python train.py --hidden_size=96 --head_dim=32 --norm="rmsnorm" --bias="none" --init="normal" --learning_rate=0.00294 --beta1=0.9 --beta2=0.95 --schedule="cos" --batch_tokens=32768 --train_tokens=137800000 --max_steps=4206
Each number is 500 + 25 x the weight over its row's rms, rounded and kept within 0 to 999. Layers, rows and columns count from 0. Numbers have three digits each. The size before them is the row's rms in percent of the matrix's.

# layer 7 attention output, 96x96, rms 0.072, rows 0-95, columns 0-95
090:513479515498522468538492493475472470504513514456479449499511525468509541481484521492526532532479511490499473485449473473527482440524454477499539490486478469501451506543500510490527514548466479493489489482545523502519497521502514521489472501485541564476514517518502496492476484509469490503
128:482494537495522500520526467512500467490481470473495524487507486545478527503464508466514488474496515473476530488476483513511496451536494501481503494516447464506530517502492505460475449512495489548481497513508522546485545509494498561491527447510492467522525480461515528477524526464491543497
092:499493487542509541522502536522523563486486502479514486534492485468524530476494538489480519514471482484506514463556490504545535498511532505532427510522477479542497509485501538480446521510493521500515533507566463499491528474514496503500466493489516474500509541483496501501491487502469507517
100:485532494511511529504548484493504515466483516499520482527495501456528478510511555516522500484474508505503487483534481474522545485525506475519466506486505461553525536534489489514468488533466505492528500518542503494527485490471485485596505504475505481467470474516516537484532527500479494465
085:461518538488518525464476464487568508539524492482472497475541492512530522521500537495530485480496520472511515544483513536517469490494484523498491480521511529477530461520514460509492454444468488495458487504535495490497537502505484501519464478517523478504550480494532503496529530503483483537
092:529489506484505517516538473550459554501555514568505510531497497505476522461520506514460493507505531521466541543532482530535485542481488462515523525480510524494523453486487477506532514496516542493503526542477499509464489507510508482515495479500542508449491489495492530505507510493522492508
088:523473491514501506540481516490510470513490505463512479490525498439532529508492530538532528474529514469507515507542507482513485475479489505513500526520495489554474488509525512485514498489497496499559467469507563496518505487483494481519440508516525485522532443470531537494514561486486526497
093:490505510505531491521465493518492509520522443504432481547438486499501466478487458448486488496516493464468497522522508495522534524496490509527473504486530473493531475518499496470469446500511502472512529468532464489523471461492533484467488518501504506488523537513508492525494491508532478548
105:462563529513523509486539450434467468487466507483531502496515540496469480504524495482512473506537491465487485447454481485449509474539506510494517515532495496500490514516469517471458449509489487529492480456497527508486516518492500493514527485525519513515468509483452489484512496504498514496
109:497543484528496504444474516411485498534473477504489494453509532510496492506531495514457495503529489535520484510539524490446503530488521488482515506499501519497524510484529508528511500489532507471487513491458514477446490468523526462473483552499529562508500491513513495505475492511495482524
104:479521460507488494500472521486468494526449502469498480480533504502559510498494515521451547514483540464470483497441517465486471534519483515451495473495510459516476531485493514513562479522506472478474496480519530485518480496472477511502499506482497504509500500521517502475475572530488483506
100:508509497492475535469461498469468543476484518542510480489479535503465518539497479534466503511518517458474545516505511493475470506456517503522533529525492506493484478452529506469490491444583533499506468477514474505531496501499491493505506512490484505522493493512531481506488449486511526541
091:502519497520504474507501514461472528526488451485521506527505502518525497509514507498474522515532485558516495489543450460481523458514506437546469540494477481494497480509479511490455492519488540504525456487492523501541514507490515529489450492476514527521519519477481521465498486497456515452
123:532517476503481482488480514459438447469469527550527512478468531509456520464492439495494538522535515511487538517462506534475475513512495519444499514511495500479519491454492501469507479475532520524525487472496536516501521479502491523496490481520516502533473489496488521481521510477542508504
086:533459489487465492459494533500521463463475520500519479489462468515510485543502482523512478480488532529499521497537484494485494500450500505522454536533484489490472465500494502485485538488529538496525510481451453513504499479476506482539521517521509490462485511543505552542500486480454519469
094:522480450484489498514455504535530527487498520428520465488498463497491466483450491452501498500542485523510501516484517488466486503473460551494515500513492534487436501506520489489489534514468489490506512544464467485501492489518505494484546505527488511546489525498499499553489504516522490467
104:512468471466481484504488549511488545538477508455478482510512513494526474463535517506429552546495503525539491507516530522497494525498518502503480475484524526477474518510509482502499537473510508466466529492536495463501480445520514465481463541504482494510535494524523485503501493519526464500
087:471495519489499497485524449481503476546526541441480516489501521501505491525493491503504472456504513463446486536447527507480477511519500507444533467480508499520521503490489483519529421505524463491519518471495497495516498515507467485509510490505523461478562497535507482480472511488521506514
088:508482472504510471498536538490497520501477490506483524524535536566504495511556540506480507511495501459496501520469523492496473531530459497515499475482538527540500517485527478511476510496451499459511533528500544494489517472498509500447498517506566486506486471505527538514485548500488476472
106:554470466476463498531490567513477531475498475557511477531530478467510506510503502555493526512497506472478503513516495491477494525474489495553508506522504490508470485488517508516498496491523500507527527489446511502524501513522539483556512487535547537485530535487485486515487546479530500524
093:513450486507436505489466557503507509515498504531464512433505463499480534481496508506507530501498486519533539516518516544448493506469512531490548520546517549481484472473533510491524502471511492495476522461468519483479489507499491476507473494517508515513482487508479512527481524503548480524
127:451496500480539539505502506499541486493486521445483493497526516493540468518490535521506506525500517479493461512496525476521513502509514479497465457501539447538510508525510482508494460492509474465521482501484487463506477539480450498527480525488510482508539451525486450546493532533530471496
108:496536518526506462518520497500522529532516487454491488505523447507504469532484509514481488502451539460506487504527538488461528552478489495498503484482547497515503507509483492550526515469513493489486478484497463470515500495502497485515501542468453474513548453515547502521512500518459509450
098:491503473518490490539544496494462509517545487531461513525529454446521534486504526513527527494491542507444491482555475474514517515505479446475517527477500468539507490489470531513536507524534533516487508510495507512487505503498474500492531498482529533503472485545506544503466473508474511505
095:519544481514502545494513478520464504453515501516538479503484524492478503468484461497479496523494523461444502491471482480527484506542481476454544509460488499499505519490520510514538504542541496502512517551495498521521523492572511529474479487542518505516512480529557508498508496497482521479
080:503481519523511434486489554432521450482486486480513508467497494461463500513509511470533544460544522490497502478460488457477490479508470494477473526490476485468501469497475528467460493483487521495495501460518478496486543482475489493505491509498480480568541513495494504484501501493490504503
105:542507553492470508510529485477539495495495474465511531520524520529474512506510517484537516463511550493454504461499463480493510471520475498471499554491496459499492489487451521471487471503512532534459498474509519528508524503516532499531534475523516436484525504485484511489530502458486521514
089:472521464490501457501529522501484472473473481469534532441537523463511477498489518474476512507558477536534500492508485514525476475546499514497486495467486523468490502545461497486510497529454500513522507543549526517504505507497480496501497481496513537482477458451541532498494535493496508513
112:509495446513479523520449546501448513501499544473519507524505530493518479479506457504465549545506497518518508508511524510494499503479518502519470489538521499493464500510528480502529514487530479462490531505468518466510481518488434488503484520482467499517500502519470454507451497543511450517
112:507463542468506499531487477502444485436545527535524477542467546504430525479490427522492491471506516500473500491502477476518492513480477484504509529482461490498485489475510507476514542519541530506547504523463514508484509494507500489512503502528505512542504483484497489510504489488529526515
082:501489528508454492498457506521512485499514494499488504516506522524465523507516497488508486486521480520483470474480472436476476484509453493504578535475498522485467501507509542495501507523507536513545473437486498502560504491489501552489454479501465490538546495503517491464498507486511527489
165:508510456501461447529528511552458467483460466495468532554518521523480455457476474421506480509540501500502514521558492530519513488528511515518466506483489495516518503518514504493472488529464510515511525503490507515476513455514483503475481498528467489483489499490494520512509512489508501470
090:540464508475457550539449524488416491453473507485486495525491524470478534480502491487511530497525498525494504475494485474504524478494504476481504519512464482487477523498494505493518516512541525484513532515492481489529473501501509466551537520479529561525473529519475489508497483501487497539
107:467481526501492475504508503519544542575546515485489533476526482554518535547556538498467485477471460520556530522515517514519511500485524511527524497473506547487498499485537492497511535496516499493505514493467519493509472469510542478531502521480522515474489511497477501476494507497473502483
094:480497527527463543523524489496496509525486527502489517508522516502510539481480492528502528463533513528504504476530450467483529475485491465472450564479487448529531481499473510497453496514527549491471488544543496500500511491491524492475494520528489499499487494467489497502492433505497491458
084:536469512505519553516483539492475486478488518520546502523499524502528546479497487511505523505539513489525490493477484464470489510462441489519494509499512491505455473498502504497500530489507513474466509556534495521487515514531487462447525533485516544514488480506571490492479468487462486531
095:542531447469526551497561473531498504466506510565512494522444507481481493462470470509490475525462516494488480496464518495462516516528498494482504475473518491472531508505453516499520518492494482497469462491460476497548515501484510502495476496508446483506500513488496482511516459484466512496
134:499527476525472466525502476525497523477509471520493510482535498494459514481506522512470538489518497501515505489530465491533491471524505480551488528488498492518549471507499531465491492500483523550519456486514513541494538489499522555504508461517479466519487475473497529474553496465508565469
098:450479447472530519524500522502454508466474495482508476569510508520525490474474491515489557486519531504484465488530512497520551510510510488490479465520519482542505547533477473537474494527498483479494485472489494470516523480508491489495468519495496515540528457493481469535481501523500496541
094:488495452486545511476504480471472495438476506488538441513448489536475483492459480524545486499495507501480467464533476482557532508505507473501487509481496496514526501537490503510468516532485503497532524517514464507498504546489505473473510490491479514491439546506521496516490469494511467514
086:532523480534514520497525449531491485468518542512553489445503531505467496456477469481496492532562466492537508490495507542537480492517532514506472499535496522497526501494504525482478521497491492520486479517514471510523515512448505549516488478470462500475500525474449515486510485508469508516
100:486446511463479488510460503524480477494485506476438496480503485483499511513473522501511516464544514531484506512495495452507493479470451490505526537477464471519459493497534498489506500523526527486485478503486514514490531538495494527412490491496460529527502511502529466495497483493448485465
089:481479521500484538438467525474459498487431473494484506524488531525524552482525535495468501555514470485529513477458491508530489469517482501547498512516483519494449520508543493495484521520460500505540512506494524507467508471521507525526513485500528506493513507485492512556516505491529504483
080:545488506484479511502506492485490512529487508486497512497460486484505480485519475534521507470487514536512470491514462465494509501461463472522504546461485512475485443533484504487521563541499532494508471462520508485551485501529497479462470517453485521488545530475557501456510493498488491511
087:549517503528487483487501512460508555506477427528482493479537466502482521519501506512494479515444550424468514469470496487492481507511460491476484504519523454519503496508477521484493455491488484505432483500539486506481531512477508491503510493500487484486491532479510503497498474489540483508
097:486546509522516546524515469480506489522491560530522520452453530484482476472523473502490488509533480476523526546482537540493470504482504530509514493520489519503496460473555505498515489456498464503487461498495501515510498514514515522478471483524479501517471469497475447469534446504489504491
107:516500515537503450531478493516520454473513488456540501466478460460508467562482504485566483471478518457491495484492479493556483490507457489483501513488489491542481520501519510506494510525519521515532508521520476519476501469505518516498548488469530544526489499490508534476495504478493513462
093:518531483463515477529517497428512510490486548513514505481486506561498510464482471526496534497432502464488510504496512496509501511473490499518501496523476502526511499490522501520536518478473459484496536518524508526507506542504548514473474501518486513475499533458556495504523494452498463454
088:520494461458517457476501497496441467472474518545500461559459468510478487481507492504523480539476489505458510475486484473494532504495502459479490508527459450525491513484485510473492488508515522521473497424479510503486534494501514489499524494491461471545535478502520502476495477495495511485
091:502440523535449523495507514534505554484511480475511495509529475444526490480498543504489470507493452486513500480525487485481524479536511475513517512480457524536476558509512518514502507499462526491534502489490507514564474473496491486477461536531486503501497519474544501499497513473468499475
091:485489524490507527531488464520461538538530539559526515500490483508496487504510464541480470490498495493501548530517495494476490480440506492512489524534482483495488444455528509480503476432536498508486509484472508504532511548488477500511464478503465464529494503494533478476478523513517504521
100:513496480492459535519453503521551524466522510539482519548477489448498534472488490488514497481465513494472523544479532521485503513462513489481505476538470498514498492463511468520515508454497463500497476468490505492528498581476502497507485494491509492461528543461509475530476496496505486510
111:484529555562519462499523486538470481527500517524508528460428486477506534507515430474524484483499463479493519485507493488523506489508521480480524518499461507526507533464511520516530496510517500534501480512521522529494517517519513532478492482518498448489487516462506496480530486476537528523
086:487504462482515518442495491463509483481465530508508490525453546537497547494526491457486502508525486457497507517430505518521445473521491521505539493515466525505501525491536497483483471515522493505482454467545519503480520496520516512481489479505524494518534464491488482469554493486498488509
103:563453492496460506537469560486529540500523502507466476508535498482489569500526529540481533511482510454529488499487503493479455507483462516494504503495514510506482476501508539485510540521509504482500464514482495487456484453513516491508508520490527528482520482501429510511500482507502482503
097:534528493508520505487537488439490454443464500492535484534498493493490505471440480477536483529455530484488467460473504511491506490542486496446480485518487494485506536533452529482499498503458498501511444486506503511523510527482533511458496497488504517514501518487492493471523470475468509504
080:490471525528458516481451523454486549479460487477524464512463518525486493457445446477474526497514494502529499474474504488499501477505510520498521507518486492502480534479525535462488516482509474533537472459511513489487529492482510491526504487454506491535512493464551513505485504499556499494
114:490534508513516475531507468534530488492511489503514486505469466478491514523515484490535454478496515461471518488499471492537489470495498478513501514532467477517529472479488527464480458498491482537466498502549487528445525485522528520518554486519524441513537552499484517476524496465535521489
099:515516498515477508515535485506463510452499515523543499494511513508489506442532460513474469513466511466466556524467500553493495515523521511493512496528464511499539501462487496490500480477511500540474532519515501528522554497506488550504499461510510536533499514473525512488513546471488535542
104:519456481475460526506498546517467528526496527542475494503491466465539538478536541521441521524498489463517526536526521517516490511471502507489495498502500508520502490471546522498529526514534496484499507500463531484481433477489492473528515527503509518454489517500445514504496530512517479502
096:461554502556487498500539466512508482520488500456492517504506506498490490426484490449481506487503501457468493491487492490509519467549502485468495496502477452539527544502477508514519440517492482528467474493491530522529522489493487500545530481525487491476480475497492481501532503469469532506
091:492502522507480514517481504505444522477481548556510486509485475534467527453483450546506509478437530483468546552479519521502489510483468499471489490527488451527557497472520493501495450469531488495503523498513490503496511472529511497504517477519502488506521488486524496511514521493533486525
097:531506496530480503495486543465490469513452480487471523472556526516531549516520529474480536516528500528517486482498496494436510509515519488470470526475444509484474543495501516518498499512533536459497527525507482487469472526496524470466481537510515525487471509504525509514508501506498448475
093:525512508496481438502499536482485526551491521488487500482518445475526481533498510532478509541473487504538516512528514496489509518475506476504452498483507487495487523484511515507528515489537510475529490438528497482533476501489470452513466539478506514509511483564514513440492492525458475479
086:523443470493446511475505499507459516487522439530498500534536483479479467461461535479475492495518512515465515489546490486486505490493530485498465508532479476471494485506470504494488491473531527483483509524515514507497542449509499496514534516510525451560541467502527518515479520504505506480
150:505491465475537526492470510517517517516532494501447456511502496540529485497533513550465523530458472483490486523492537503518498503507514519504512459507501526519503530535526462535501474512467463442493514509497486444495485495477487481498482537469500512521513511528490490515461464546492448520
107:456567495540511549519515457510508506490509526514549534499488521473478488454508507461519493515519487506495507517470507491481485511502477517495510494504484523505485484498508498495495504516490488543425456495539531513491536469535522523477521463506484494527486483447495522497530542462515524539
134:490523472480542468507501500516476500508506535470514508542488521457537449519482468469465492522510475518513460500519536502482556519500538503485503467477535514512504532530491483550483506487485470477478503473495490471462487522468491466530481518509489503481491461516475460534495493523553470531
113:515504524522481514495530470497507531475496475521519511502517511498466541469475513481520471507456551475468518472473457453497493483509439469493508535505498444519499482495472513457477470490495524525484478515489528530492536498524523525503537474500501480504499552489519502440518460474486504482
100:477499492484519547462500472531498536478479570486554483512483588499517533480499469531467519519507485511525490520481512533536508521520529542482512495464523544458515519503497482528519502506495490470513521512529459472522477481506544494482485516475482493502503520485486498506499518514501488462
129:464528581530504470518520465514474512536539536521539525496455494478474505515534461504516437499488467530526516482512472499497495490489519475510529539496477524471510491462491529496515527490528516529518507474494518518459497490512510488487524474481510520543465510477544524491504509484511530513
093:535497492486531536518541494516532482459504483533477510552499500484507517452491489494492516493489520498469463489493493494535495485532511482478483485463472465464553492518451524488494496516499510513508501502521505492499508539490509479532493499512497556501508539449555511570499562490516481516
097:480442485497528510495475488496466495507474503540464446500503503568478466449456485517476507518484530505474497498494533509509486493516491505460489473527504468517511519506520502477502477496525486487489509523474518490464483524496464482522553483526499490484443478506484494530497542516561490546
099:467493500481538469448462470524502547474501500536488467487468505524456507573508492532473445508533489515479518525517497503518527522497519502522497505489506499503517505472492471517482476496524508478527482490528425484491506507488515457509507518485498484561537534502501509543485465514503495497
085:517507481481527487475511461533492480527512533529495499505452552494489436495518458483472457507499490508520507530425533491485512525497503527462546474457527510483530509508498461524509510469515491483488531531503515472523498498502484482460483529515476538520461485488547493492487514521506496512
086:531462504492508517503469487502488534493503500543509510492461497520478534476465424514454530464478506491512522518477502477480494531448472535520560515503518515493500487494537502501526504486538489482487488494530472482430506449524516484501522520478516466530528487513530503489523502510526498527
085:491479493508505484541508518561469481448530483500500503556484502475494493487502497517519531495473494470475509480512487476471511472525516481513524490497479485532498516485479510477486505526489497502511473472456475513557491533507499488506463502524451487447474495475433450512506470485451524464
093:534477513557483502504483540499505483443487482506512483455502464483496542529507542504539490512483489456489530478476483495548466487507479502496500512515482504513485528503523501484529509536503494531532523575517479522492511509470487511542533470486524468500474531487518566490488521495498521481
106:521508483464542491546533470507493479484510557497509501537503543529514508516487478494532528514464511514486462465507511462528513511483496481497493490472511503496494525504492528515526557517485487479446474534538533477507525516523526476501499521514534487522485490505546513493526482506493447573
098:472548492509500523461486503538501472516485533490520512509479545527516479485531458481453494529523473539542524530482532539503487517506527539487502478484494549478524504483522469513512527508532512496516521479504475485474481498474479520463457507488484561492525499546513538468485522528485486522
112:478496528474549466503458491517513554532505503478514474490475473570492483555558484497498478531477476502494497507523505467535506508479528480524511511491500501545502495477534480511498511515544519480486477487493468471509466510495507463518498535456515509508576518508483475503492493528490478507
092:546449515504473538510476511530524522525509502508483485442507482511467506499501506545493501479524482480515566522485510523480454487501500495480515514524479503518481492448535510481515485474545503516492535556502466527483518523498467524490506477485527514511475509515545554484478507512489527545
087:536509449480491477540515529518522436539515534485484520492538493523525518475518507536482553472489529506519511506514501510528495521495490516497435496469529490496555467497479503480483527499526519500484531508549528479464512490482483509506466497472547504497527500514472501479475529528473478527
095:460449513511493488437514531501483570536454479500508479470490431545534520490494545553464494508445494504512512489475498495513485487513474472491524501506468501529473525493528506478508517520470493497491484536466523494531475498524498492489482514502498474472498494482489488498492537526473496478
106:480529504509510490474531449510558497582515508463489541447481475521515464553551521504504446519467465516503492518528508477492525498498526493497498500446531496509531500488493479525492497490531522501495500519514470511522510513505480519507519498523521509481486491533492489513532486468445513512
089:426532528504512507540523478500466569530499521443529502536501459509514473478483492506457492508429499497514463463527498480452554507483503490520477493510505499519493520523502532503508524513472479507541492504519488488523486500487485507524501494503517478500480509503458450512513529516506509483
087:511499544500546455511507475463519491507479475451481497512506499504503493552528519502554496447483475479482469476492484430532515515478459493517519515456527494525486478546513475515500506525481495498494473509517471496475473481483485483517526508502461481474460489510451491500507527523509519454
089:536476470554471487516457526510520526503504497515488507471511457519494497518484486500502504498505472497550541528461531507444448496460490532537515494528503523443466456489527504466505510467534489495507510524489475499536509505468467510469487518468476494511514470517531488464472497518473502486
098:548522497505461549538496495477535477555504498482495550485538477495520511522507516456527510496556525508527493522511501495465459512482488529496511517464520519442478447481496522501520504470552524479509507514516503485450505507528505478481491518490511486525527499516523516465485457505493471488
089:484490449461515514515487530544486549486518568489518502530494552513533535486562488518466505522514484497501510536474510540504496499508491525535479480509509517515496502490504485475472522538503499506507503477467516495446511498486464488537543508487521512483521522523449502452472464507485496502
083:488535481529505517521516457497502479454497485517526528567483560497459502474505457490497518486526498510480506505524464509523507491497520475518497531495478479499515472502475498489500471520500520523486464512494501530478534494527533528488512477514482507450461468489457477508554433476463515504
082:473525529533505436474497484469500471505483507439526480494454533548470461457489477454489507492475472515511487493460511489493516488547512497459502484479477489502490574494522477518517489512480475515513479484538487521528506499515551497476489500516485476493496535490523507490538506480465506496
089:559477428519509517541496544508492493502479531548517470526519470488502521467524485556483529550465524461467518523497493484471485483504460469476508508528513466549482488481510518483523489533508484499471463478477538482527484498477525495519462508494506480509529495486482510481503493508504489509
103:478490496507475537448492515484492482496480504492500482490544541457541472496529527514457506499530492496500465505505534496461484526501516524501514465549526515484490481519537494499506487474492467472481496532517545484477472514520515486482510514530516549483451478485505424535512483498524454523
112:472505554551523442544489498485533495526509501492496519464477470507504493555529493494564484456476456493508512499492486458492487494474478497542555532528512527529448475504542500492526498500497481506479497496520499515480501536527525498488462495490509538505489516488505485469530502496466508509
111:507534504499515451504533493530534461519500519512510530512490531493482488474538507483518490461491487517517481502510483492489513506490494515543498505443536503441542428509474508476491515504475506514498489471552526509487504468526531497500491501528509478508542521449544491487537524479537505546